Weights of a small GPT-style language model, trained from scratch on English Wikipedia.
Size: MLP 1792 squared ReLU, vocabulary 16384, 53.2M parameters.
Architecture: untied embeddings, normalized queries and keys, capped logits.
Training: a variant of SOAP for these matrices, 367M tokens.
Each number is 128 + 32 x the weight over its row's rms, rounded and kept within 0 to 255. Layers, rows and columns count from 0. Numbers have three digits each. The size before them is the row's rms in percent of the matrix's.

# layer 2 MLP down (transposed), 1792x448, rms 0.0724, rows 1485-1497, columns 0-111
091:143160117137151126093058135091118122096204082113150143142134133122097165133145145108147160178159139146142102114149092102136140155122154040133144053118143098150105155109123114117074117146154153172126111123199105134158173157104168117148108077148123072087158106095132167113112120128164126161163187132145174114146067195109106113085127142103
105:210120169142146110183167142140110111124117106162142090195104136192093067161162089121090186099103110160064122113187094170099134103085151102137183131145126129131144110102123130084183125134084175177116124179120147124075130077105096098121123115118097151084133064081116172125168099153137172079083138112147158087182089120130119118074152132110
100:130126170118133120169153114158226106124137108120180147195105136162135124113095121166120105209123142181040131157141158118160126137078115147113203139165112110074144096113198149076177135108095147099126106098118133096189107125114125156059160150082147158180128136140117144159179124196125170141080137127138180177066077115124116141146117160120
099:165117159073087094150117128121135116127113170143170099139175097109088147122163097131128123098063112148111115081080109097155179140142093118106157114161102139124119121164088143149089119097167104186136098168089096147180140131103097099103159117110095132086170196129150108104132120060077082038120093140106093095139126119144154077107228103098
105:114121092176179130122176098105104147107126036132100157096132118108125087115151172169081123088140147170115174136072162144174103211156141115151107173174153109118120141102119141131137103136103137137183086136080145148110122108129117147140129148120053232137108139136163129111130113143096153122097120158122112188130140161096144128065202171146
101:146142175112096088142098187103148144117123104209141102160094200158073144140123111125175124129084165117155084129140102116134111135120126129011102162117097116182135085188040150069129102131183106142160175108121183105074104159140113177156157165147090121126093126137071148127076129149137107116099167142138098126155123089182116137110124122112
102:134065089118143139128133185123175112126178144149120152122141142119117130147067149099167094115131081129104136105159154136158143161119150092169180070093108127090218054162106099126117177151130106144167099139140097116090159115109129117085084179065135078116154082088126137133104175081158132143087114126127113104130131099164097101085131138073
103:155217160134129175120135157114160170111175106143123099165082145137102133115102118140166143191114070131071070104136101118144146122173088077131154131121098160164136108113105172159171130093162168115169133118154121113174098112126111204133040178183105158166170128114116156039118086083078161178117171146081042106098126091131130096101106107121
086:138094129096132138089162118168123134125102157105101096099089113167126137126124140184128068142102125122145128109140174089114144147137164126144097123162130118077144094128130145060098079112112130107050156154085142079146119159168081099184057143201147094119112115189140071131100129102187101131074147096176149128089137095095103177097206125107
107:106126136069103153111132209152128205137083129126071127118186127064152129133139130085192103192170110155175138174145077166125104091052143111097139120152094132171133102165133139125129181113140147096144150132027110157097070150134135119079187168157113125141091138103105098161115108166134130145143141119138135085151099114164168156122118170179
093:143180123090146128197141109146157164092132146204106093072088155059153094106107152157119137156112098151102127192082174201103142148076100073116102104138102156150060136124144145118183093130205118136131116065176101131127103145113108127159128160149131160185043105110142152160174163157169121171120165107103105118115107061176128165168158123126
109:170099181107101154124066130161170128126122154066142175161157124095104111186158123116118162071148151123095181128162080135146175098161154139123151148076099150112178079131130067134090191035107142161149059085160154143150160117085081194170113111091164161102129076124094172121128132064081132142112169175147095116124114083155122135124152103091
107:131144117129210186088137157105175068094133165119179085182163170094156098194130148106110136133164139112111114118085152130157139176177103128144093150102124091176123172120131173136105099142118103159185142113111169115155158116113126109184162090188122075090110143080153130102161185136108150108176103089036113080113119092134074079128153087201
# layer 2 MLP up, 1792x448, rms 0.0784, rows 1486-1497, columns 0-111
108:116124164098149103074080162132134125175094110135172119133141109134167123144087091115115102090123154068095112091174141145136182184181091054134170104180125079131163136118147078125161163156108160113147148084133118084099154162142149136109154136137137168135124161157158096118132124141127107137098115157108121184116160115139118076153115141121
095:166144110160108132105105081104192095183165152138129140106160183132142087105177141131131145132055118099202092132184130133079134128167138191151080172126077103093157115170103149159151121150120141175196087063113170097103086118146145133164131082089076160084126110078158144132133077173121131146142116138126121169115088134139105160142109148137
089:105115097124161112123077063138101086158215135106105093107130086089108109133181126098134122102139161157173164189143145133116159038118095152139119135094114173133074073099144175190092124117165105145138111080080128118113196114184151135160143126143143112105158081197128096150055125125120136098146182111120175143136118182136108092136070121156
100:121151109161135178073125207102104138074113102115130118094099104084104140073083096126138134148134123154137099120170130186135113130129156140093098102139060179101120108147072108159149161175096099143111129095233137111170130175116142159191149162154124069120142139149043120139093173122079093101142038157112121121116125141135115125142115085071
084:124122091141028170175115087124131092158156123129117082096146162203101128084183076131158124124165154149116186130147144183112139147080100105102165130110200153106081147169181120133167162096161123124115143120185137155048118118207117124087160114136120103180134078128128086123128065085141120158188098147158138131124173174096150136145100172142
113:136085185136112096136166100057121154105183140102098109138166140136189166127089104105119156117129132088092107126128062131103091120105133095172132099092127160096176125104149100176183166124141112074132123100066141162093135173157157118140057072110136132142169132139190103123155106100143161110145096123092172154140111144180094122168182145166
112:122048142138079097173064173095163108128101199124078121065109169128092131072182144104123127156158131069172135123193045072117100082148114137140120137025151167109126140164126149144077118067134139154147110111028169109127111181105108104146206114112121107100108102187157134153118114130079143159166063085154100108157113146138109137123101224131
086:115124140090085093115102170116106158100072147138169153114159169157152116100164068187137132151121230143056117163140097160078139129157158123125192145134141110117119149182136108135175151123073190060181100040185166110123204052146187117081172105168093080112120173167082145145123127146141111176086096148089158089182125121141176036133079096118
102:152170093143156108137145162119058101173097105107174124070145109140119104111136159186099074144121124127168088119128154178157097088137120092077088113093138190114161120199106157112166111101125094145107080063096135081106160099112124129111146074119120108088115113157150119176071175090190100153194092138154170076083137139157149140194126114118
087:130086152144142110116063177130153157152164109131049121159089094113110118167069145083160087142200177164101162079110097095136152122161092098089152149097145115048199070144138150132145120088139143141118124130162128080111065128163104102158113118119102108101098113092144108159113202115076126115123070157181182072168129135104170184075109123133
110:135172109099121137128122208135114140111118121115169193233109138159178186159144167184112132079097124150115158150130110156114163132174126207134148130207098092159123116158122108121152124144127053193123100127177147151117128126157083105083169122086172138116142148132160126095130119163157128171132180076128126123079047112114137116163140091075
109:123147145124114143111108082070111139118128111153111123124079159169173133123150163187107163108085152162177165089130104163139114130151101150115162099162145170130162087127087077176138147108070145172123113120170128106072069104174148063122071129151098130190174137099165153116202121168139178105166142176171131170081157175175188158132183131185